Weights of a small GPT-style language model, trained from scratch on English Wikipedia: 1045M tokens.
Each number is 500 + 40 x the weight over its row's rms, rounded and kept within 0 to 999. Layers, rows and columns count from 0. Numbers have three digits each. The size before them is the row's rms in percent of the matrix's.

# gate: layer 2 MLP gate, 1344x512, rms 0.0418, rows 1264-1298, columns 384-511
# up: layer 2 MLP up, 1344x512, rms 0.0424, rows 1264-1298, columns 384-511
# down: layer 2 MLP down (transposed), 1344x512, rms 0.0422, rows 1264-1298, columns 384-511
gate1264 107:525476466544490453554522527520505476600514468454470472495570544450504507567524533518495535483470415468494539577420499474545435403485547527555496469562568459499497542521449516496511568480536501515473457488549463506520450493603483484527482509481429428475459534544437506504569498499495507509411521487495505486534494466508500533518520499452456562529474517483464497450501484522479555457457
up1264 102:507503500418476557458502573480452496451489521498578420452478511518522525437469508463408453545482506532505577483522499533485477483503467486498471543490445566568467461513546514464488489479488509478518650452500502534500498540458483518470525532498531520501487456424465473453469539403491519554523543508489492394481503506486432527501483523633539445493555484510527496557529495500594439473473
down1264 106:565463502495466418550488579516498455550525437477539467489601519429480524587498527520467513475507418464497575493475518472500458469507512504532484433545533474429467496498443505445480569466536496465467510470511438482527489494565464475516518539472470465494495485550440455479614505521537529533472508519514537431518447480518449499500486458519475550499448498489534469490489476524490528454465
gate1265 104:462517524495510541559563482474526475495435581526533509518467509508505554520519486517510493471390396523422485480464501504538523498455506504494484511503519434478447521484492455453465496515471402491510496505474462557518510473483514552443502475501477455539532538548485521597453484567497435509474524519538530491474529421469453493494527420548444482473531538527494493532523504514534513504489
up1265 095:473557484507437480467525478467490478555489600483510433516417532457496499479498487457441485547461538572499470497462557542533470466488526536569423512499555497506459436568459507465501530479531473484437515527462482538531446542461543467570505539445440465468538531502529480569470485491529477540485442467515453513484522551531486481577480532521445475464463476447494533508505478487493453492533
down1265 098:442509482497469552525549500451474480467499486584493507509529511579549547465541489512567550529519471440494442493534457476533532496464456483483490500508522479513562510417532499418492584443553500486446538495493463544498533490500502557403547503503502503538535506511474562508478494531495541485521505453499454457561549508498554507461454453503441485505450510481495546473521599521510500463497
gate1266 112:445505483463505503436499502514464465546530506482449547445503469540452538418577501472496480567497472476553526536529533547527425439476571493498543529463538524532479525453540540547484575465543507542473529509475512463487501507475410553429485534444409487522546454523546516482494392508435464450535595511529470529543518553489517482500484533539507483492453518502553529466530520440500456504404
up1266 104:513485449461577475512476587491535435506483514497481535463526563563502413457507462544496458556471517564540522468480467512510498537568507549498553506543454522458460476490565567521496473451592469472484467542483501515523508571506488480504494464569438498482473443528547514418484490540493493529497504554454507491516498372567497495531459531504590581562558493495506478440533569536480542513511
down1266 101:553444507440515468583471492501484514490457461534494537504471480465564420526495546447520461522516500483542534564567538471495510516506407545500552460539479530445465485473512545511573395485445455491544536521575519513484506464416529492544472448481500512500561497491569430520525489534476493474467483568524474515462514512519442513453497396475580498546510494557545494498526513454485487559504
gate1267 115:539505540471441479472484508527452446526571506508531529454445565459432550506504458528459487530458480451535535499532560538531506522520568494495400535531511436503404487527472536505484596467512464496468555521557497526483516556507444517535483498371495480376605499510425481507451520513508492489476508571533526495436607496464500509517544509491495548455499479496572517486523477525526510411456
up1267 119:526454481504491517497519532473498531482559465485494580494537472563535434475530508502495522516480518465479577467507460465535494550453455535475522530509479500540531497547591498493528479536555504499526522506537542492536492521445462532506510470543456499534443455488414500498503545519491509545534519504474562505521458486496477461474508492587570512583523526489478510548550518479482438525545
down1267 121:494521489505527460527534555514479468509552445468548576533538495510413501487476456554471506493497529500498603480511512514571468540474484557511492524538477465438430511518508547585554514487524517498519566582572471477455542478449530530490456435437446504573507480429371463469508576560514501558502547550412537483432493527486458540519512507540472524507500475474533502542500474484490498534534
gate1268 098:529543486465539467514541505514386554497511581456525475550498554540476519496516472511494481556514500494519502449484540471506511523488521476513520519492461525477458555584564490437493491485544494503481550480533568478494443484509438536474551471492522525555466455541465436514447549515443523478545623503477452537541508515475475538472514429545503536511486495482464533544533516470468473536436
up1268 100:534421581520437449516497450499449505500448544441478514561390542489508509440448480475572496453471478448533454423526543557572499420563488499513471443477468530439474484536568493508533443476500491494445516490495501526486550496476515465522488488487522486541494491561506459494490559495543463527446549455419473539473535575486561486522458513520597483465482492467509545468523545539488475577496
down1268 104:537459568525473501513427553502573480470522419514466569483439471454541482499465462500527532460480481520450503505544472547548498435503473515522460506489490495512542416449476503519507522469493489521479492497503477533467546551479516406581491580466530469505538531511518514471522487486612515543467423470426554495422484530510465476579497514461536468520522494529500523464496471511493482470562
gate1269 116:509463534507510499512560488473399593507490505451497536562488421520466502470550473470522523486472523557497518531495523525576472559568553490500484489476490491464391501585448527525553435517437506510527553473479513494550544546455460453476423431441485540445562473455476508507406450511478522526501501502527501489512532475458499527485486521469499495551510610494465533445442544432471544487594
up1269 130:485474546471509485488528473505419599481496524466502554566491441493488552492549440467630481477491502531456417514548470570539496512578503517479450491471480461496441520510491546510484426509451474536481499509487507442598545555480436432500447413501479520480534500522499492476435517468462517465512508504481489485492566493447557524470537523474497488534467600486449537400453580453460542509554
down1269 102:474518454478544498494421507539595381483488503551507448446551589473519467548472499517462463510515496469475445455487464487440518424446462543501488500521513530539600557354537498503434575540525506523485433535501498552443444458532545535485594549531525521558456505570505500460568531459479467489535462480523436499459453490537535479545494467525467490459481408527530474575534487541490482502431
gate1270 093:519485470477481504565513462527581545516541527506500542474429496476489478451530516518540482467466456480534490446466492464528540449573505494447502485471545489492532467525517484536487440578465451429506495504473429502434478414502424456541573533554492527538494533554470521476546556486464463550482496516446549536490547421506472447517503507526551505501489492511454499524442555521475564539616
up1270 095:508516491521432443534505486502494561538502505475511488499518504481592510433523418547515569504500459508525474507502519434495425502531479494567466555452491436535448499477462512456493521486513496520506413441532527459546504518525544514581457457410509489515506462472568457358399496464494488497541423454487468480462537562399582519539519588488526485542508531515487496543503545460462501424508
down1270 094:507487547480542513446498518533504484424464494558489536458492492494471507527531536444500412521464541489450513494515469554538570485505473483493487495532517525446532483543480507561504471448472502502474584533497464542535577465462440477472545568521481510455491525521501514563586476576494483501521566518515526485541442509515328511465526418506450489509517499506518512483519468528474447589452
gate1271 096:468528588514501492456459541490550453576498502580529482492475510444401442493544487506441537436480498563481457520519441583535416488487456492472481551487409519553468531449467467524504500507533547534523465537541445474424493509520564454517438512431539519497516491530559510587543472472551429516518542516490502522591491520461489545552503580491485437497460528402520438454465507492487467552492
up1271 095:438565455503507431516425494598536455570498511481482522510518525503498543515481568460478514445455490518529497443483495490505469540446476498535524527516471458473587525528473457539506557560579542528542503496524531548468560520499560467547431460466536478478526532536509491528503544474517476537552525520505465522531473517502524525505476522520541515492492454533547469495532578478526505514540
down1271 093:483473488413508556474503478477507509527445495471491444446530474533543475532467520564474472455480533443537588462470494481497559502612449427451429522463547537520542474454552485452565475521457527550445468452393533431538501476471478489498565512486540525521513478543470520449500480478499553519499518515513457560481504515505514430485470423452518487515522425526483583513532480591469451475512
gate1272 090:557555518501452529469527506500489539560533502443528533510471460530536521467536537541480500498580519509492544512527535541548505416534594466484473504521483505507431463588553494507562484506439432463566582507552462511409457502512478432506536522519447518446519510534521547537497456530458471515416508476555475576555498553496446598504539494489468477460537548467426453436514475456571478462468
up1272 097:453470523499577516488568584513455500472573502528487497465573512489494439591466507530467509537496458482542514529564382446456449583448497499512545543526497540537542558526430542499526576512529501547494490477487537493577497441487543578515486507512506508549519475471482516489491472486550485481503434548514437468496459481493479498547493529488550456544578433471497570528474471505509564434567
down1272 096:447470526562531520453557523485496492459555492465460522500544448519515496539463507523396546547510488480511549525502394453466470492437579475476523512524502540520550512639478479503551536551524484498513562489481582516525460443494459514508502545552475516548521501505516458552502392462504533430520504537536456502519486504509377582528507476502471418483527497515496545463475499486568542452524
gate1273 109:510601452518454516508520507463449493529474512460505527502495597460427510535518500457483467529529436503519526490483535486453461470569496481521468464423563485480473472572456512522527568426512623456492483425512446484463521478481471473482461532419489478518600458568511525493481473546451527501505484513439519558479498521562499522523484578513534478492473527439560492471553509519497519521487
up1273 107:473502558565561424487450498503482579492570534487453481528508463528533550505519492511477596455463463508481495512492501571513492487502523466461587591508495486504518525515504470440497487547506418527507507485488612477432461464546498583435460441546601518483449590453462559485473536507576505471522516526498555503442502521489457505506572473505512526512561498599458455524499499444465508462486
down1273 099:487591486498492506564515480473487503528482535500547524522560529458488535548549468501475529466489475504497512523476466492477446557519509515525429490506557488507473484576454524485488540415536554428451451450493423472572516493497514447482524486461485444470486497595492524510488471469444562492495535512504553533476496505513463533491530531507514508503455514485515513468578516531492512579506
gate1274 115:441551488580459452461484572538474495561502512467464477407525454520543524545511565491465537446470513496546555558496607497500494477514558507523518494453443511515485472495494461548512471521523504493476463440509552592479519501542467489525467448550446502404503495455491371520507489560515480548447506567467447479503518442563481495547526482427500545439508471487494454507538476472399524422513
up1274 118:434503483507476392453406546528454436501479533470451482457506477541496530526518536449523556449485479486510471539485549550525568469519519402476491497527451513478507477407523443566455514478442490490438469500483525543469508525564432450434445512472516510424516522476583445495488470576506485502447470502492428481437550530472503494537500472439495566493546545526533500539515459483478521456495
down1274 123:500509525487527530506472488499441466483480508486528489480489526497494484453510497458552493543506456518489391481441463517490539454494529409451520448553499499498503535458535515544444518442433523516465467518467519519487490508518499463440503542496538506469540544500493502522479486511471433475511474471512472503471499508485676525543529496481463513466529493494470540506521452508520515487538
gate1275 099:524489460493395561506511534498507457510466529532509483509473467447555521526477596552497479490478453447499498528487548507505477479467502526541439496472500570501498481527492507509508621489511492477520510498541496515502460535434422480544507517447527550453491507452455506493530503496546465546499581513500478422492584463539493500512499522474507514467450464476524555506493441462538455440503
up1275 094:464438474453502473531540487583462470491527504383428501457508452498476514444546485524515492410485612515515551505509567455495552499569489502435495461460531486514518492516475524517457437508458495521456488475477547521475557516493431455515539467497500462489501510536412436464491514557480489503555486530518453514511533504544488373492393477437579483548484515467560545522485491562476502521558
down1275 092:517452528522498443439421409503503545457516394462529476476490434506497482473525469456484463575480514503506606510477512514480453526522483469476511475538540457465495506540523498477421401447485457502453485541465528543495556475462519510568450459526560472477523484522514425536501471522493431488454442571551472443472419460491646561457470522523540486554513532480522463461529545532470461539484
gate1276 104:432458538511462546515548444630497517498534455534524522488444541484495482489498558544528488514437514469493524504508465509565524505462518521534519485516541495455494522502447630541539565489510486546501519419494500484498486500536542573471436524505499404502582574476547434528492511509503480532486454488499531514443553422420530547537482522588585462585496574525531511459499516552451468468510
up1276 100:520501474527497525483495535405486501566450518518507461472396529447507517440483428488456463467580540562538478486482513486530477396547541508538535521463486507493504469557510434607450444502412524540525528497550454578487516506519528419566571546477544473562522465529517501475494518488473537449444489475505468520534495467522430514512528567537494468481492496466384468476538443436562509578413
down1276 095:500437563506440512470513504531448560492523508549572522455470505535490515466522490470616441542508470500471527474504538531539508488524524572520501480484523485451566492469498562528484532486462525544499475460447542526502438531513538481460418508529538472456536513533503469436478499507493511509408470454502496491492530488462524559539493524571568456568444612497549529464465527511476537400451
gate1277 107:494492494539481516471505444478454505467459476412569478502447526504445435478509497430489502486404563522576500469462426488531514536535480459517508481496584515481526604502525440448498459489542481498548465462478472498530552495458463479489490523549507481509499510521452464473433465583509496531527541552565505497459474504503472540524476570508560481458477524496475512463481495483599462529468
up1277 112:509484471516472514572469540511510510497573570479334493463555406458510539541490478411517483534498536524475451524535499484521436526552479529551484443421460535553520517430492531564471475559553513483463510522416485422542520495476445508522512492506489529535502429533468554540571550503388465474497493481425557523554437512528552443410473456541514521486555520464511515521498520487484515589521
down1277 110:543543489469521451562442527499536545522574540481456513486552472529489547546521525525454520524544440503420508497524576491508472516479548506501571533555463489505470452505469536534546493547475561503481524574487509467498454491572491499527450468451484481460504510476536528493509562430502473518508462459425512491487481519494528509431479453468481544535562535556533494547591450494429515491512
gate1278 100:508547556529511570507520522479473460485582418542518502445488446540488499452509475469493520466511439516511466505535472577441460499492485482502493499513452517476490532475493451456482456554578579477565417580537462458467482528467522530425467515534463489466431552513483536548511476492477519510439464540552548467573474501490497543513579511554494516518494482519525465460511461482461441542462
up1278 095:556483507547426508533558485468567453477532508484492560484505461588510446492522538590543561492473525460544473502471486454470556564471504501502484486451565505486518491517488523550483481440512450525537525520467515518539560489519440509487588500509479480530443552538472489483471481515477504573493511474531505530450480427586497514440557445481531547487547501514468589545507519567526589453527
down1278 098:527495474504489449554481523529501511552484589495535510538448545511541486545469510533521503552472576473489535475451506475547500479520527499496431528496576500452496456552528498587543512461456488544457595436455466499560453526533471454580514467508533466458494493518541468482469514477505524506540573533490468545433537515550439438489542494431519485498519490508480482478489506492532551447487
gate1279 089:392529513506481549511567499425462518496516476487420479550550486489572517519493495473478459544505508563450552540495465437538476498474552493466534489490452502500503544561563528428567513510500448493476490458531558553517484461469519487515468433504458468482489481383528526449467453512517521478525545458525472520472491439511511557592479546465490480501505540539530510533450513535462530457533
up1279 083:522463485479548475516513503560520520520443500503546516485451484527481459532509512479533531544464505458500488474523586487517533501568518525485551571493482500496460481496468510546443426558488610491466488474478474474488504486565537487453472544504555520522532464542523461539526538475513519476477435485460546467630476560488449507449483524511498472490501523440487505458496458427446489537552
down1279 097:539505485473525475503441524562464550491451498483478497540414469487542479559538490504530489522459477445469512470464532459485470462480478540506529477523569478497410477512485429528478514446512496466506564505418500484438484445547552500452474518503526586486543490513488458548542521447482469540472455574517528439545524554541376490543462582569540508504504517476508519439492437422486559522489
gate1280 087:524544503471487537490487522464534482557439472534581500432475500500477469532478485530418484549500484447512508534445567522474440427551478433502452515537430564462426488449482518415546499536505498474543571511559490524463407574564532504550464539474512455523471554464519566521516491472501482506582467511490524396473479496416446490550479476493491480520507482546442505520520413423490506468451
up1280 090:429455460506472508503519546486571490524472474492487545497427499472527533529435525543481443477475457422512476534501506419538508455479518493605505509477470446445473472489564437477515491498416538464511527460523438501499492553488536474471502565461517470527478504489579504538472494473551471495477589460554521474532479525501443458541474520517532535495518525456464517479456498485573473507591
down1280 087:476493429454530542487509558477488529555452475497467529512457519476504511531440512527551460483444487393513459549505504428573544471465562475532520519476501448476546485498521475494575522491432524495516532443529437489505483512479530445492474545480548471558453489428578500548464495435538541499511579516546503549531512489533457441513466572549487522489513536473410511470461538489522508496558
gate1281 113:516596498527543489505464492483500522476496513489516505518537490524524507595430499469428539530503485548466508521512519519468499525509525461511563584557466528547485503504417512527557470529474549494566465490468509424481509481538534519441479471558489556537518528519559596498450474538466555510494548434499529484567417482483410497539517510498462476519547463539433441488452467489467523471526
up1281 114:519553564425487443497536484478535492508527528479450557459512465483522490475486492505519545479489499468453515508441532507499502492419462513514504480497446534500494545483534496467554527507493443499529505476544464507447451385516513526495520516467488471585512478504453579508608490576457435502472439570463533465451475531466507512485410471487411489586510517471490550471517470462570493486474
down1281 109:478472494451472465440503442477552572544428571553496523478444469463514498511541466465615471486485525464489461505385494504492468484480486479447545428455466562477512534518518502527542592516477484509480526421538541519514542513479546452534487469535489529587515497441473438551550471535539464520431519547461492547499540478421598457472523439562454475556482546459532439498517465518513551561507
gate1282 113:582455454488517613473495480605535507528545443541542555479540457544529504549539511540510502526434511458460520522508536526480514598419498436491486443525502475531493510497522575463530544546554439484466481519453541501474510523513512488479485496532507563423487544451555529483491498439514530512443513553519474517413533453454485516475540439468509508550481520573557507542543513505501554442494
up1282 107:472507452487530556498502428492578480552533519535418531472454560516522510499533472469512502550499469414504459428458438530398579535600548518402488462478503456525446482487543473462525508522535484468522490428476497526505493507475531459488511539500449490541514487476522503504462449530461462484461539521549548502512407526555546495472526473479543554474504521434568482525515484548550420498475
down1282 103:437514438510463426519539536484526475562559504447438489519532452533460564504470486527512523455385483527465535554423510444416508536542526524487558557497564489485506543543483467559489567455521481559552516565500546529464475505552484513506504528518571550563507534483455481496498561487555576535452565428525596452542497515527457494438460435497572563453526497486471475558452444463481490516499
gate1283 092:521588517451481507519545453485488525512479471522595556509514479496498450515450471474522516492501476525481479466437479512430449520510509484550471452496544431433492494544550508471583528476465491451526540471495488503514489520507510431601464505438484522461512538524433502477444497526552509533513445511481488513475547468397468572495518463543542523532452564559508487499531465566540532494475
up1283 089:471495531534547469451483498504493541520437464564440449505501496526444459463454492512497437491477460512502484518419558511544524508491567479474613577524452497513521450445531533430467497531521548596507491459498553523483535491534437560461463462585558509517509509534555458514557477538512503483502470510512467503501501495421416477493499514515549500460523533524451442440478447430509490488477
down1283 094:473564517519522457494516470469469514531459546544578558487483473524479480511460478457580533446523475508478488528482484545480468545527469483518466458429487425508551520508529532481519538427438519448461513514518439424511454516511519403561461466530468540482493504540411485500513572519530484530469432514462484531464529458452415505506495443516481549518451589565472519487506505527536488448479
gate1284 105:504507501537511449517488536480552507443570502531471512486515535535608453556509575547450484426450523506486508501532471509499495480543500469528616518510411503539476518479480469480492548500526496546513457552459543423506541514541476490428461480553400496512474483449484556473480529564402423513487475519496520497531489521544474548491537475599450521460522528476422466493447481420549512491552
up1284 103:483472476456522446477456526495508491482492512474431448498591512520505537491508491522515472494479495481522513544481517485442512519437490548536496520518508592568509452487439493546526522517599465542472548494457522514478501518512441435463543510561528522460516551455519488517498501522575452472542495537483474544534512535441547491544470449455466519475472466503527575467455501466501510486459
down1284 100:478416450455495519426493499531503493485525502490592457521572472457515513496517460459428536512555525514472457560453491458518526557384476537475428557449467591477498502561458497556515496493580470462429558509476474523490423491505505442529506491485567508427469531549569511535539430492509535545543496486476448523468502490507512517524469459451520488538479517550497472445480546529553530441472
gate1285 096:471477445485542451534464575557464512495502458455471466533562494610539500529488540511505522514504486485499508481529459547495515562499516521397499489521485537492509604490563500505559555517534503554543494481488513477528516571520499544528507420491539570515512548447519527523445455440606508444492509482456537526536458520493491533451511485515500455466575468544476520471522576476541451501540
up1285 094:424534459466542542457496501465465511508507482507409542468561444597470544458566465446542501470445508487490531449524503469450540502458505515491502481432562477457454546465546512509496457523495534528465507437454557468463498516433438532437451470576460510468466493500513554511483489501474579505507569492549515482430526560527483405427539532502499511542558496544552596510515527476450517517509
down1285 093:458592460554478557578466449526399598540465528482519456420578481450487556479543396493510526502461498501513472498505461530491472456462504538447551492425424432422427459488449500490565543519495513501525443437532479504545517506424494493505514497397510484481489464520474558527582466434498556466509510542569488547510530462527536472540504543461482522516556553515504517471470436565552503521558
gate1286 119:517507456509504526517506544523499521484479514468484559550458496538539508513454490469436528446526514433514645523467480464520491473545541446470454566540471478528512507558545518519589528500522533472512503457516559527467491561542512512473479441492511552420510477506532498543463517464453497466570489466445523469550486487516444495495509578454506540496538506556441496589483466494475530408516
up1286 135:551505428541501476484502557560459490438578531405501441500514474485527516470419514471474514565513495468468525489519478552492585534522497523549487519461523505470460517512534530491487525468567582447472481481411563457533479493471435391491435466494500510433449473415490362429462480500527507532486520457511558519537501513527484505463494506479482527529563535473490560566476461501557498423544
down1286 138:550495450543489494489509530513416500479567537420543442470486436489496545486445457490463529555526481493468491499506489562522513548460519587535517495517567555476406551529486533457482499525502554492560468481480556507476531462445463376554489495521466460474458493457443391455481455545542541505477539494517526488492498512507413534436508469534441456525541510488507568550465513518554517491572
gate1287 089:477442477500469531488484560483527530516493418467458517419473503562526432471487459425543458529530469467424570496452553461432419446546507544605497534444579495595559419493561487500480509539510540512543439430482499542603467474491563567486502599551502579502444490496518523534564515462486491478583481431487496494481395492485557502437533508443562565548486515509508511537481452504470528507503
up1287 087:514496589510439471460510425551502476560458564537450463525551497480511587460524470504553558482464563471593481503548502546515569557462485513471474487520473527454445552415410533546497489462566498491405539521476537507430534564473509479492512464540470482484507496487516455471452464509464487509408529551500455512538561551513493413543459483574474438439474457461596556433499533522596468519475
down1287 089:533547512497509488507516449531466472532488504472527536521472481522500538542533505533395528538425495496557485503488431510526504507488461410434538462534466472463403506546515455487494481526500441494511558494533538541463527445531460461499543459494519468508529488461493511478421477550502567496508527537523472497534570480511248497538474496469478469467502498553445503479473534513474486501473
gate1288 102:491505514477521541534490527488508514500509462472539522556499489502565545589506531480501510493490472522450535535490419519542485537534485434535472530522527469498526468521465477545510464468519485444516544487537507428513453525452490586509549489484438516514576495428524526513462532485409484506474495473590588475489502497570514515446554491565490493506539488595445517523523442418550518488535
up1288 102:507492454517512533543486526508428494442525479516439547522515439518518471489543511481487494442480481499431494534495477479563479524399495543468452428535428529535460487464449587564543540600557436471441469478475542519581548525456535441468480537539473594501546496464465473488556544405529513494535507540425504517449489559492501565493543524515605506492560466469542460447454532524457498473588
down1288 099:482435458515453499519566479517517481585525437594427510547548474504492472512504520550428469533531506436498450490507508456536506455414507466448478509560447493581457517468518593506465458554476488538471488450496521528499512466569429518503495518555537497429503507492610539476524506454541526550558478535502466512453573551488406474479459512477538487518501473467543541461440497523454575492503
gate1289 102:529495545500521498514499472543488488514480512473475496483461526523578458512461507503487484513469502508599520491539520490445529460566536540436517477518458450541458520519498512497493590513504529479522510428453507540524488515469461465444522489497432504565576501495519539450490485538436476506482456470522496473476544569504506475570530564537517469494536485507517505484464492454480550519525
up1289 102:503472423430476535440535453552513608497486460512506493487499429456471507594464498514469491496468492470488584508459495461571480522486521482508505508526591536490530479555451485455532459526433411519485513495543599511476511524537508508550497490456508478515470503472504489555533437502480562520503473528517519460440469514517431591482449502496405506534532527508462481622546512485451491402470
down1289 104:486472530515447432495525472557496471476469520493505491505443444491564466577426490518460479532477529501538572509537535497468517459508541504482534495507510497564450518521475512504509524509490515484516557427469551517531534487476439456475527472473464477577538510468503539472514457568461493510519453483503454521475491566496500486540496529513478468517547509454476497536430496476490520521528
gate1290 099:488468466484467434501522568543506502511492473446513547522508511446497505539505467549491484495487482471476553499468558525537438460484483501536457525480505479503467545573463502521520565498547519462519553484551518495524507480429457459477504507430549412449568549452535475595544485502604483500486495505471517487519482438473506600505519513404530498495509506464540495509540587464463471469573
up1290 092:468476495485502463522477535501494503432534466505446521508530421499474545434498517493591513500509458449537466557496593513518468525521494505484513490467456476476503531456510496472542512539558487493479504476542556425539473453500501518517553521519498556430548484474512496493491450503510394502570500497508512490466459485486569533519525490470485538504527526460538552479460549472445435531538
down1290 099:495489484467501591515427470473463524509499514537471469464500418558497450457481560460531539456460457516546428510483481463478499533508515508510549429549459481532554507387502521499527463484424498519515452517521553494472487510560552512499530482566435575502490468513482526412508455467423423497513502518497511512506479528501534437523487475558455570477513461522459482531464456507508516579500
gate1291 093:504492512525543504503531499545502497531515505523551520494472536510486456582484527577387518533509481532475565514483540541393454469511525514530447507548491517475450513558452467463582475437486491508527514531494479468450480529586530532502486561488522531453505529428528426542455521538565506553501517494526522487488554470513436560544537469453455534485575510490426472516633444535449452472498
up1291 094:542423524442525504458474465465457543517498524452456451482542459494525580569489471460542473449502521552575472463505492527519554538504452482490523542497483511503526476496456492543507582522542527584484550558512465519551539518511494465508472430484443403468482485499515478531512509498423455515466445542502482503516476557421485507489480569579518396525498479576502513488565523561523559404532
down1291 100:503456538546508496461491513418474514503456520510492437510525449517540592544496532514537444421482461503567472480500484462538570554465439479513550490483500469515595527520474517484519585467533517551478560512516436503457584473498531513509491467446451452415466505506534497533481505503479533435466443554480472473517447527415553464468443532577515389440496490554514505557555501601504523401501
gate1292 102:526409479445435531526584522507470540431497434468539498490452496539507452484527470501492472528472523550411575491471519445536559493485492502520465476497576477499462394602506464505528476461429430470491569459563504497537526521499456507530510509493476544516549465554501527506431504539462529549546593439496534518470473485570462486445515450438506470519522525478495448582538504464499505450516
up1292 117:471522512563582452474477526499477505541476561603503401540572499488459493485492523506454531488483500493517480561527493569390459490480559454520533544550392481451512561451486490476526539538503513573531480507469523488434468527519580507453496466487520451424525533470538505506468412483481528481543454543505431479508540510454476542553435535521488498458507586510477498444436469521495494545481
down1292 100:445492490512444492597568494494470517535510542567529456472455432474531439552542502504476468511483499549451601582464495485484499463535547479453459532517569397461443523559459507547533510490450485449464518531557553542501541494407543494534499469463479489461516520480445488593504458504475494458516495540516481519523540513534491471518443449499521542438556560465520454498481479463491537493467
gate1293 109:553479457477490574581559495505487497527591434461547500523571531565464472527504483521479535542485466508415520505440519496484435477495485542515456488574528521509461499514470457489499535493483429429527555541589512507507414496465459493521516541503471604529561488501444534545495416474494496509482510514522517477525552524542417463484528460519544519553562494518477516559605520490508430500511
up1293 105:489533492601531533496485524499534490506523466537455554494527485557527486518537596517521487485534487505489468495560445552438496487437485516458512509491432457493497526438470535477516504520535553506475444535417477428529476491555484490520456441525519475481557493510558567545557391444498432471512510471508436486491467473525520451534524517511560425449481517526518454473539488459497494502568
down1293 104:471477553475537480525503567452553531455488553530524511488509521507520466455529437547450553523505495453463473445496511509555453420474542510492483458521511474442462501489560465482505495484538462498456478448580491484580508577516550416530462471447546508426595536456565497471522498531556547421437520508447454540492497451489427490498561504523524417470481489512486417458526484582498527520457
gate1294 100:381460528491534499551509570447489479500470531626519485521501524511399472406501503473495524561466423468479523507413456460529567498490559456502477499570403530468536432499454582457457542517445445495461485506500502497445478485512463403432458451466547484501439453501477520538504419518561520484528520552474452526437549487536485596594445516440499460583447498449519568547478514474480494481507
up1294 096:505499439515451457523499520541478510497528565460447465469529495483525534456530506422575441537494577440621501504478456427602455463434525507505455523476471552479507479506535532516548481442523532450413520480497512447446449490396507477477502487486482483495558513546583517461542511525439465545493478569436456530574593508522570467451462549483540519430469453486573497470412520484477447498558
down1294 096:615520462480450479489474440515469468461555459439413546457555488476553467522498501467476447523533568471581519471521544515471445474533559538480522515422591513484474550507574450531604427478529549509477526497478503502502456523434489514534544505505444485451576465495572546485533508453446498558488450522524515533575483483535471427388459470514547544489500454498528454467507532512549492478468
gate1295 098:516471462517518496441464478497557460584507451536471507459469504553462491475471556473474500388459453586484565506516556580484506482506551424461422524570520531491526388530444512491521504489481446489473511501521505469445506476516479558447526590471503449468543580505479463542505475510533508493521515486522522544470512567576445459519544548501460456462494468501563465494524446507478432530531
up1295 101:520509563542458467519456454546493489440478520489534519549402479469547576481526490450571516487544513423486433479490414515567547474463496508551502494469547479501479513511526450521461450481478570470513523480466450512492443494518470473518477460549491500513459563499482538444482548472419557490493558446484552528499539488505479553462521504474500480475473549469546513525482506582547436514548
down1295 102:528546523464453493556458483519461508451527582492556473573488520450534503549530439494573543542517532451481461514487469458529459504486453569511589487448501467513470523417518492514550519498465523498555487510534417537507443514494483472509478394489471520571463487495488555475496538488513538548517539539447476515538519467428507569451523433489522546521507521473459508502502524509488537464527
gate1296 121:528473501572538545490539481468501531525447422467577506493461460499474486487460445542509513482546488480502516480487537546516516530526567504486545510563480491430487526535502531488531495556496439481552467528518467486512542467571491509493486498474539481508489572425449442512474522439563468569585499477522500500431480445525380464510479462491443476536506537492529527497522417524482504493515
up1296 117:510451462485421469507460484463479442483498532554446443493555555458540511443526517451445472578528498541555536494488520457471489431545508572524438523461513556570479533496524545536510533407538455532461537485460462530502470536484496446508512582512445555452513453501508425526484423517493490437482517552447422558520501548452554549477469533521526510532444509498543470503521528454507475447439
down1296 110:565463524471488463528535454505567490547504546525506596505552489434456480441501497436561585521490480614476586464515475540465552485541499527417499467498504530503501464526520576517532531521530448479486512531484491495511517507521461472483477509515482500515473538423457416512546487484540455499508548534452453495439480509484484456495549480554476533534494524463541506528471539589496506520529
gate1297 109:509490476431488545421509531478574579442487481567521497493498547519522441526523488484477554436467485529542511569458414497426548540531572396466530455534494519545556514489421485468495464488494534543512536491513468488621504563446481496521520477509556583455484478531471611504520430535436476506532519517459505466512488479549521499485513492476543448403505522482480465537506502455556532515488
up1297 113:471470502588480497539520479529575420546529512531481580489545504549497445524508473487567487500473435448500432515561447608475550555468457518616438513481569463550562520449456483555453482534515577496494483494467474465505567471504500461538510517554533494528448481556495504484542541549507504499490448433462544535469473473545588472449564489524534521465497462439514488503482505531500487500537
down1297 113:511500540591466455612486470508445448555499494466443510517511464492490547467493492517542423563524522459525484504564590515584480454490397609582407524474539477469465446540586538570488548502502515474504498482489541503404537478532540480486477500497439451518507491488491412523516606482561505490466460497521475512460497490476389499491537494537468549511500495483511539471509500565454488478496
gate1298 100:498436500575537504439441462484435529463538477483460503539552480580529527443539487452465499498526517461449611447509534510511522491441516478446509583492503494528482450479588536508524555467523472497513542489543499493460522561477453501464531558607453510492487465471578558418459537519411520457503520419542571543502558504488445468397494555450496465456532505540531501491466525512399517442528
up1298 102:517490466493442510490535499482509513467529484561484396511566550437551432535419500491485451490462541542512514487522479457518513436462500542533535522507495552516473498535403555432466474554504480573475485464507512495531506479500521485513609550443531509560464459487545481492514514524516509500532468479563475456418546547512492505497521448527465510526496402522509538549461445489507561544538
down1298 103:529467492492502482532487456486437507468558501504457433495604509477513515481466485451475440490505547508500525447479518510509512395473558502514521480526496541527489489497493551451469503541542466536493484506504499484519517502493489486515626580537523498498497456496552509488524573461460508471486537501565548483456529554504521529460508532536499452455546485489564504536475525463509532496497